config.toml
num_hidden_layers = 9
head_dim = 64
norm_place = "pre"
qk_norm = false
bias = "none"
tie_word_embeddings = false
init_std_o = 0.00557
init_std_down = 0.00341
learning_rate = 0.00102
decay_fraction = 0.878
final_lr_fraction = 0.0
doc_mask = false
dataset = "wikipedia_en"
Each number is 128 + 24 x the weight over its row's rms, rounded and kept within 0 to 255. Layers, rows and columns count from 0. Numbers have three digits each. The size before them is the row's rms in percent of the matrix's.

# layer 3 MLP gate, 1024x384, rms 0.047, rows 795-811, columns 128-255
096:148158093132116145122141122091145100081124092130110130098114157108128175129091131128118107137121077182084116130167157093121141101151155130125096150138123134180142107156162082154105124160180114147093109126094129161148121142146101128148105111100145119120125101175151150152161132143125084104125095142104100128182112118079098117142111104160159159146134126107183142120138089140119122132127
102:133147103145127161114163110087098144146153112091127180132132095138110133151141103098089155165141141154151121090134117109137173147143100132111071174116110127131127151127136136114128155145138080131112119128122106131137098161141113127128142150181092098132150124161156123109088168170187133123102095142134126150135168120118160132106100123156157109131131157136112124085141131095135105158154
101:102132124155089139148116095187132110109112155197093154125143125138142109167123110139145110093143091104127110115158105115143097122155104119127112119157124135127112081121123143150126135152110152120097114130146115099062137124113105122133132141145132073114152135153143153164111162120127078124112115121161143158092098116149121147138130099140114122126083142137128100114108128132127119138112
098:114121128118082108159130173141124132090117085124122131164148144111160114122106148128115113140154109109110141117135132119119115125134107126148139128139089125120142136109154116128148153144116149126159108169103097132166130103135120165051150111162078144083137133136129133133166069173095124114061151095146118121094080107134122142113115114139140117101125154139121139152054116129119153179140
098:115147173176132141139154107133146099083113098135129122169132138110141157143127098149115146109151133123144153136113120113140131135140106133135128109128133114163135118118087147173175148108112170151111160078122121080127136105134116117119145084104153119112138151104134102073129108165116154137091139154126101127128126094095091119144155164107124120157149146132115111126108129112116129122114
098:114095146099125149127138147155118091114101109159135110133095123109142115154113111090139132127104113137132123103152098132124142130124121129108141136079142168188117096097143132104118146186128089126096124094128118106139133080105199127133091168126140110153090158113122139114170182160158126082146116156137118104181141126137139158149149107139115102139133111143143103135096134111132105134143
101:073113129172129150112139140169121163113106130177113160087115137103144122106157125136103191136119136135136103142112133116126140107130134153137141095074122147121126141127142158123156116113105121121136150150139118137066115147153128142097107088130101123091157135125192126156175114155139125107115145130134172128106092149114143181122155139119148154126125124148119129115129132161115146107100
104:115155102131101099126122102146162140105174129123113131169096126138117161134119113144140168116100119137147161121138161147129114125115126127124084159094144144165147125089151090098117127120087133092146114109138139142100134135132125081121103129127123130123116140136159147161114136145145096124153143128132121105121147141123121124077110145141126140122164077171119124103147141111070100115107
084:137105138150131174141130128137159100148149141148107155124108113162135114172089144126148130089122165100152141148123121117106127149160130080080118127123189143157103146114120135146115147147144143167095103094132115166120075125124142082149136151174114125109188118122153122151147138092119142158119098140153128140139148111130142171184134155131168143165134171082100110114137110129109115166098
104:085123107118109146124118159158155145148131154138142127138113114116133127111111125090088122123150120130135103080172166096135128105123147097135095099092110139152110164132129157108151147186083145117127127140103116146104102109124150166164119150146101099148116163126112157166146164147101086129123149091179124102131218149137136132168132110161142106119121137179144089127119118160120140193095
097:133109141135132099122132084174139113159150158142114124118122099137144121121132132168089097119159125132123157113116140154075092114140155151138141141165121125121120127115107133128100100137181146136159094106169146123177148136141089096149090154114129132156127120081124130125129159142117098145141096122111140140128136118100091172107138120089117129119140087132151124156133142126094092099099
101:120136105095118082121160128141161153110146158135119111086185112157133143141093118162119176070126160138119131084119092123091121139137123164121102125116114109126158123120145081111080173125108126158115130118111143117095101114150144134164105136157130120177148111131109101071120119102122097119127099138103088135129118152152144143105111121155099134130142119178153123140120156150173151118135
102:092160114132124139145133148115175138108138165133137110139133134164180135112137101148150161113088156122122095105123121120110128089132115124106119144121141129126144144096115088123124166129136159157114122135101163144139144108133161151166092125167116169128151135090138141125143137132149089126123156077103101144132102102148141119104151139140144054101166106140138109099089150113147130144136
098:095131118140117157146175192126125115101103167195131132150161149120152135128134156156131083114153134087122148157177129139140147149142120113095143130142146162160105097143171171131148126096099116122081102119129139093096076120109138145150153100153114113090186085108152136116135124110127160114138123158112173117107123147173108128099120118136094146173111115095135149134144127157091148149108
103:129155129087099128124150134142132162118149132137110095159134149205160090119143140128081160103104174125140146131118091113112077088133162119072151121123136150148155131122103092106126117143171139133164106093127101130141130115135151136159120135117108104110113092112098133102116146117124117146125127106144114141102133116143160126105145125121104143118149110065109107159120158124180168123121
097:105160115138170113127161089132100120140091148175096135099094119158113121131109131127074109100075174160144125126134116105109130127129163146146107146064116128123103122103131160113115124161125093122110125158106107160150168132096140151101127102102113144134137142151140115186133145158108121088164146121147103092130108129111136141115137112110148121160128133131152092093099088159168164141116
095:108183089126157108124136129143120100106158117148110109171126094149095120093159070103087098123133119096114111149125159125108074097163110153127120117115130098178167131136103100144130107187148158124130136158138135131143107135121160151104101157132113114087094126170134124170156102121122072135119099153164139121147137150134144124089123103161133104163137102152169098103137155126108153118155
# layer 3 MLP up, 1024x384, rms 0.0457, rows 795-811, columns 128-255
102:151158122159135129159107140100129160101159097125148070155117106165108150140117131094099137153137113094112112174110121173123132123139131130085123170155123145157164155142136058139115155134131093127157095147100139111130161147143182084137147083126108128091136131165106137143141123110127128097151110123144108096139143088118154083134190124106166143116128129117101151114152091144118187096137
092:102142122137168117124122112104107116120157094094156165126152082111095086163146179094108151129171143148155071149106098093142147145107137088127137169148184150161088164122131190143139149119122133113132095115141174157132148156133130126162122105124127120124116145117133152092103178126141125166120162107144125146106139122133103154140120152111101160175133125156136096091125131119125117122159
103:136197109142105134100124157153106113133128145138146091166153155117123130152142114127132109128152101133116124117121116105157103088122134120127107121117142133140145094118116094138154142137102125098109141182090123118097171115138106139149161069100121080107141138138136171117147154127146121124102131117116125144092120134129142129113112107134110113122132146108137144147134098116162154143135
099:115111129143100127182179131112134121095128108158144157119152136097122122166099138095084098113108181146103132122105069140132124108126135142117135142126106118128111122142128133139149145111109145147094175140148119130134086132138116176144141115154096079085166143145118177098127105143105102107138118122109137131143192165127115116134157142129118108156125143118125123147113146150129151151110
096:185118114148137145113111118132120111104097103150162157147095115075083109142134150132109128144119108129149125143132129125161132180146092152189111152108110126124148163149119134091117094094167097124131121118111113086123168117137115096102171097091151122128134120120122078178187142167121139175117101111129104111141097104158127108110088177117113105141111182132170130105101132102103134133128
095:089158141145112130135155150114118172120130106116127125133187139158157174144148144094111113105147161128117125162138111167193107151125144126127110123154188150108105115091133137129115115063118151122130094147110105105149150134110149157119097135126104099093103113127115112121100125130146138169087118105134158123092145119145115141135121148097161133143137135104105179141134119147080119167103
102:125098153125134151109116109159144136106082082086137105107123160151116153142134087106112131081123116119111139158132148135123168112103126099113157109136125110112093110102152084088130129107142123104093126143142107187145171144124128110166110148132143162142097102120148154149125102125136137140190119130150126076104094119126133116138108108080148166143120158080163134121141121112117136087136
108:112116144137116107141089122129102136117133115104133105116128144109113158109106108113114117133115096116158149083072125107071132109156076113140105140105118140130154100128135153105109127094118151107179111112190142137161158129167135098112150143101135118142131097103151112095129139109145135092157150166135114144074141132131098111101089107116142122086123134145151097104136141106091102121142
088:155180128132091119153134179063139136120119183151116132111151137107118128148122143085098127134121135139120154146156123155137172094147094124140153172119131156151127137113150103140120133137137115166110127131134101136160092113099139177112130092169147111064135145146126124159114127158150110109133120105111129112115147127118107184122142109107132145143156175115136108117141117135141172141059
101:108135140116125109105065146122080092125169157121140110147109135122152111157150099094148137124118133113125132117151105119121181131117147095165113114136144148151116120088147185104141142150140113144129144101106130164143129075149162133145103151154133109103123103082113141075151092100125130113108143139135140134146137095155111132074099080156082106113108092151136120128149154129154108136094
101:138131131122125095158162109088109171135143101153163171126103141118127113125160150105107107127105114105107097137129147114174170164165113141112100149077157109140119116153156150150123141122136138182073172123122110111066152135136112140081151126137121111100140170146101111164118109153100110153109125107137116130164113134137173095128155137143144155150161174119127152148128086128134129175105
102:113130136153116135150131152141119113138125127188129137129083151166115087171125120128106144123146149135145153108120150143152129135114125128101152134151142084100120096130159107125140138157105126104116102108118161104117106125132141127114110096085100161157145124154140130116185103128159130121187135147157145115118112122124150134102160124114108165145112100140129150132094121141093118090136
101:116088123093066118147094135117156146094100158174125107150158146146130126110124158165136132106126157110113120139107147100123136127108158079073140173124158150184120125129126128077163123118150092147128091136141105141134148149090140100158146155152167135104140111179098163112120130131101124131090157113141148164059137121206107126157130156108130108101153148126086134129134138162141126157092
098:135100134156092149164133106148107143158109097110129098147124154140148131161137146141106110108168106110099082093172135166143134111141108124141146102077112132149179102166120150184154146092136084142091108136097134091087123155150158092172130127124079143102133119115143159112139129115158135109123127111128121098133101085134169134143180131156108141140126133144137127160119119136130107166167
103:142135139098150109155132106112133122104124079111130120133166164123144111134163167086150119088100112141142087140144134124129149087136132149140143197109109141130142161176112105164160149138126172144122159166130093103113150140122120183149141123115116107114161139116080103097113156145142135109160126144114123139145122098083114072157127116089099079122117137125152133141161116133166118150149
102:110128146108119131143100088106134119125150133102130145128161099122111143119095142123141157140079139171153124118112110088067135116139127170118153142129123135136059155050152133106130109148115120109129139132176125162147141134110124130155127118163121123143120110086151144152135166146153118130160167148096107132103133090090160105140121122103109119119145181156141104127095086140113131116121
100:124162126130125134134163149092149141154142115136125163103134113134151137102123086120105134121121132151173122151156152092135123154078124154125091092153092113131099119135123106145160114101139125082114154119138162111107105175103098145113132165119118152079174156136140160121131101098156151117174123170105092148152172151138180176120122098143155115140107090124163127140089125123115163118129
# layer 3 MLP down (transposed), 1024x384, rms 0.0389, rows 795-811, columns 128-255
104:142111106139149117132154134138146121111126142109139109119148152104105118126142102132139103133118131157168130110154081138141135112125121112134121159164082116154111127106127124148094139125105148136116135088169139091139145128129116126152120128135088137101139107123089097122164101098164103115141108112137105125143154059118124151121208133190114049102147131164117152140167128094119154128096
090:113099123144123078167121078182124147115148161161148109128086129176098102101088117145138138128144098089083180143143110105124146125162094123136090130150129151136150115153135136135087121119117131150139139088157127149181097120122148126142110122157144164143118141141129163150183079118145139135133100101136083102156139146153135128132127126142131143136118129116120172101132142131090115123133
106:171171082121141128086115111126096109140129130109178093164166111114118161110137145135142113157130162152095108119099138127105135126124099100183098144123125109091125098137098100119131144114135103118117110135119102129180139111148145122147161100106152133149113111133128131124129068133171129084136142161113108127142159148151143104135121114136132124157140135117127136126138153098123149158132
101:097131132120109127143125173091132152126116101079128181123128128098152109153120102098140131124176138143199158113114149132152132142163138099135157107138133150114150141132159101106125104155119135125128107122100104110177167104159139198118163125150109157130127147094149135153151138143149159130078156114166114086144090113160135144101143089135098125124167116139128152124125171101131125151165
095:147172170154143108125126164160165131083124125144111121136111179136139147115137148124114132140120137137107152166069125178129115126114152139129107082155112112156105117103106100134097158145119158117111145115132144123145114125140086151095096092121151131141153160150111156098127126150126100107177136187095144136145116116085104141157136116128130078122148084134104108124123132128179128140178
095:184084155099155164118128139144126080151118151132152130138112124152089071138109126131153167119107092143122148084113106112090145105121098140152117147127090113150146081138140128090140124169154126061118133090164131114132132122132138126124166155145121169163139129125155143134125109180116130054117119140171133105176137126113161137088122122133142120115092124149126091144148158138130134100126
104:124101135095117095119102115125122095116190162132118107107149144140146093152112104104125108130074124121110138145147137125107141093162094156119099168129140153135128104129139158105121098150100126143130131139136142116108159138116112141120146143092178130169126144130136162146088120124131069163088130115137093146151167112220117184123143138155140115120111107142097096143136130126184114112144
102:135106139152112134162155163128110116140101084075148137117139105147132141110113160133085078139167134121097112139126104121115133128137104119099149109185091135124091106132120110160164122101156131147109143096089107129143162127114130164122120091103150132129077118119093100083160122120129190123135097122153127133122099138100114118165137167123088101155118148123145144131113125177125184134109
085:155108149113150140121130129172124133149145123079161131145103131156131078109121107168122116119108113122100141157136184168157109154119132094121127111114104079117098117151153130132102162077090125143149155094106142146120134156166116148147168163128130094202127137090121128110145072151116134127154133114130130115103135120125127151109131112128162092124102154156164125120104139100150115133138
106:147100145155161103135189076107152126115151099142142082128168176136142100119117148094166121129105139164061165138149163161106118190113096133094139127164094113130121081126160138132113112100158084139092155144134121101154122137164143134120169141151151119065174132153125121157075131100123164146128145172149143099115089086151118129124129135123122142128149156134130160134107119111131106111153
102:142092133089115071144162114126122144164111116146129139126130133142154149139123145137085128131083115109127139102138176141097131132158142120118114116148114080096173086102151161113099085137140141160140101105179127143133117193142112109103135114105156116116140122121098148174131127106136105158095079130129109135155114164112122147156126130090140130104141134096128132140138102112096125102109
105:137138124127160088137134138159157131099152114125138121117116143112133150142155126097143146136070148137117056106177114130147192162138124158144135142083150150144120113118124120073142115122141139122174136156149157156151152124126118147152150161144181113087119101179160149113145110076173170117090142170106184135140137076076094127147116125113146140154141144096109121140090104125130143161129
101:085163142146127133108138165156165094110125132103096118093082134167104085130164046115121149091145136151121133126097098135154135092121129138129120043144112130145150107135072090121173172140145112184101128090108145129138119115126121135179122103163124110152155119133154117125133153173129191097108168104119165160162134076097140127117149133131079115165158129122101078102104121140091100112115
100:155149117116110132121104168110138124143108102128142119116149128089114130124147114135144125091117109117103123131143162124163183132099144112125142119178153136129098107147152135125106122199096111090070120145162088133161076096100140151110129132164155146163140151125128085120124153148114111097122133109114149129170144125165150152090151139143096109107113154143112123146171115096126140123105
104:103160122118117087109096150075133123137148116141148104131115125142112123146119119128106145101148126120160143157103133128105094111074116139146145100166125154144131087119131136114163156116127169143103176063161164135096085168112158113107093141161110137126112108135144124122118139094144125162085114125164107154111140117152130131133109164146155133090092123147123151124118114131118156104130
099:148119122151136146094117118178124137132105140153129113091099138158087154159170123140106099125140158147137154142131148139114126134146163130138108092098091128095123121167108118153129109142126125108134149148096133197126155129131175142086110107145165127126108096137099098145117084125109100112147121148138107156107150108107125141158183109156159139171134147138140138131144123131146150087122
099:130105105152148150141161134124097153126141141141129109124117120126153114090119160127121117164079184156132151127135153166165099133145121104136159153173115109133145170130116110134140139117165126105108123189129106148119117106134144127096135100120116132151122160112058111121141110149137161111170119125130106150139109122103175094131146108154089136115161143141136156109125141108177128139131